config = dict(
    intermediate_size=512,
    hidden_act='quick_gelu',
    qk_norm=False,
    tie_word_embeddings=True,
    init='normal',
    init_std_qkv=0.0382,
    init_std_o=0.00721,
    init_std_up=0.0382,
    learning_rate=0.00917,
    beta1=0.93,
    warmup_steps=200,
    decay_fraction=0.904,
    decay_shape='linear',
    batch_tokens=16384,
    max_steps=9351,
)
Each number is 128 + 24 x the weight over its row's rms, rounded and kept within 0 to 255. Layers, rows and columns count from 0. Numbers have three digits each. The size before them is the row's rms in percent of the matrix's.

# layer 6 attention query, 128x128, rms 0.221, rows 39-60, columns 0-63
089:168119116137083121144135107163162174155118119162114118157145107109113114102126077146139101154108127142114110154117162151120146137100144157120138113127127143158135124118118128143174124121128150
086:130122118117128131154096121117104127142156118153108117117138158099125098162105108147139138155107072141103163155105073121125134126111121161151126145104129135116134122092097113133111193118128100
096:113136149130091113121130126169079078163135148152131150124122149121155092131138137124134109145126117170156103156148189125139132162156147176122118123105108090113095148132093147112159111149094160
102:085129086157163109172142143133136158136090140130125114121138136126130174129129092134126088090148122105164135119136124181148157106090099093146109128118146112080130077145129107128123168103125103
080:141096118133124150132147110133155133143148165150138148116105116153142120152160163124125109095098111060163165182101122081104128098139106152138186107138095137150096142126117139154134133151087114
090:139145156108114149109143128160089146172143128107126145172148101111146082101104152129169134084164117179100118158098102094149121118096120134095155153132135098123079123108076102128127152140134162
103:107105149114088124145161107172137098110154145137168166118067138113153138111158147120153095132108125152161111133145122123118151144109097124191134155122155118124121156106123124144072076132075174
083:142166114131157124146134142109142115163163129108153129125149140108125126135111114145126119132173160172127120093111093125137134137121135115117144131119108127102144127163153110093103101164157150
087:141091125110154134132135134094087087108140111129130161135115152177128094100148167150163090132122121126127156126149142121122101166126116133115139165150104132156124147124098111156138082158097139
081:144122142144108109178096134106081119118098128128130124097121145136131124174138138094127124143130082103168103091138130129117153110122148132142140143151112157125135113107131133161079170136082117
090:143159113134128095102127100138100124129133130130129111096083136120078089121164143111124185104099122103120154090169109149111101150119162149127148112155103104104148146123118148107102108136102089
087:120150104116128147141083107087144158128132128170128113119088132102082127137175107169112177085111130108140119123112141128137130099129136149120134116147165098128075118136128137147135110101173157
081:114147152117102147139114165169055200131170101111174139141131078117091142136130125163114111112117118164114108119105099105149118135108103140119124099124158127188141127094149107111093116126128111
082:137167149132121189146168128112121133146133135154104157144128133156130118119112130144136159143083148123108127105107140165088145099139142126118086143137129123126080083148104096133139136086150154
083:147099136144140136095197109098107117114123122094139129127119133148136097150101158131135119164140165140133105167156152124161092115129122118099135140171123093130121097150113100124157144162104135
086:115119167163180120203141147121122140144119115147127103086113106194115154113106098099111133120135124141110147122116157107132150103103125159133144109107149106149091135140104126148129108129131117
094:136148147127096106134099117161134144141101145135096129115110096142076104165119123133158149156123145126101104117144155107137136181154136137159108176121092128102104171127145114115140112131120181
095:178118106089109111075142113149092098152135091114141119164080136122087120109139199139142117141133117115152115132112155133086122128114104103145130137172118126152083156116124141112118093119119117
089:111107104114143163139125146098161131149157154117148101127131109098105128170161108104113148130123073103118155133096153120113130119158161135114090135115139128176098072130118185128152098103154113
072:150148117148173156115136105100121075104126117123133157115140076161122144132118107133101141133144146105140187127133092108153104125153127124149118122112157129119130117075151117190124078141160127
093:146124086106131107111127115146118121151167145104143108130128144115141094136117108097097191146086118106127154124133141124181116142096128102125135159166092143145123114124136143145097146145094133
083:130121107129082138164088154145146125120100114139124167129138097167137128146099126126106138122089176143189102136125138140107104134122147084119185124108152142096126098116163156112127133100174124
# layer 6 attention key, 128x128, rms 0.207, rows 39-59, columns 0-63
093:099140100131091113139096147122113115132126158095116125154143134181114127178160146130117133141111133100113094127136090108134076137153138161173140139131142136148124108141140144142170111135123085
090:098129105126147127131118155103110082128111089086129096152103176117151108131125125110139140066086109164155160160171149119157134159091117129131159125132124081099104123133110135154113124120150102
099:111137099135159156114118149107112106131134170145129115104152149152148139194114131136089119125159119099134128134099131139116158159147117196108150107186153092163125123165121095102129091150143135
107:091114133162153083171106161092119180129139111139115157127107135127115143131133100128091151124115133143137117103119195156121107105123123075097104126108149168113115109128140130158113128155169123
089:112095113135152115184118136125152078183126111141129131087076122119183136148105156142106176129113108134162140118119128129094173140145124136098161123155131103092131164128143131103117132126135106
091:163104099135127102122144164111134099130132140099149103143153164172157128103120160111124072138142106144125110130149098116164155188174112106114120107164069124127172130119140135071131107104132150
103:124121154112129170155110139142125129097110172127146126120102089163094120112141135106102146094142099140110119103099141124126180151114137139107141143116133128157195132097088121145078119111113147
076:122119134138171131114114119080116134104130157081173172096159140122157133133089136140100131091130127132088113148124126154120119163124153098130166168192114126120139135129105149143094145129085100
089:134148115140141133094155143154129111135124098119120128135141156117118141089131125142132142143161132150096118148107122150140173145131135133110129122154087136127162169097144117155119087126092132
089:149153154138144118150130113095131119088156102111107120128084125095145125149146121130086114123117130147140136092149138148149171126113121143135128139099118128101152151165138072142111145215154129
091:170108145141160145124130124144138114149132134113127146166157128148079162111120118115107089102110126138175134123114084139108134188141113144132150123127155098128112128124145144116111162157123135
091:126134117114133121121125091130147148112094141144146120090161158125115123093077144170106114106142153128102146148138122097130105060152147126125105133103134158174128120136131126155107125119159158
088:145131160120149140118115140128113122133118097145153143112118145116132095148136137142168137117118128152144132152120142133121133100111143105151096115101127106132112160093150122143123141151185167
085:111108092113125112118145100107156134145124158129138102157115152114136137160117131146179128132189175131175121123154111131105122122180149157116121111108143093124105133167111101147098137139138108
089:132096147103146095103131146158153097147147137098172123097084133103137123168113121094151127156141097123129144157183155171107114125125097135121143140125112082141126113127163104141157126095114148
088:126094154136116132099091166160165208165158137137109154161111096159119128121096115082130083089118153115121132103128137101140157138107109134119115120125118138100134154134143108144178130134174140
097:122156134123095125117152111153093127158129122120097087124137091155107185099086121148115082144132126145133134147104149149116156099144115136129139109106139160178144139110133128103135109144109172
098:127149117111131139152158134137140154161123129129108129159114130131161150139119133085157151132128118130176106128101093142135166106132080173113144095111165060155130154146116118091077106125104118
091:125123138098117131107130162134136143127166094139121143173119162170143114152134128130127165124106129106126106120080123108108131127101140108097129111092122097167076085106145124136162131175147120
082:145135094118106121111146134125159103159122117139104090111155105084126129091175125140101101155103155118129181113121118149099105123140126125101112113135110162120137110134162104132098117123185148
094:164155100142161163128189132124129117168100111110136152146123094142133122143118132093122097143151096091165145137143108206088124136129102095152110110130108109097155100111141122131160088110129123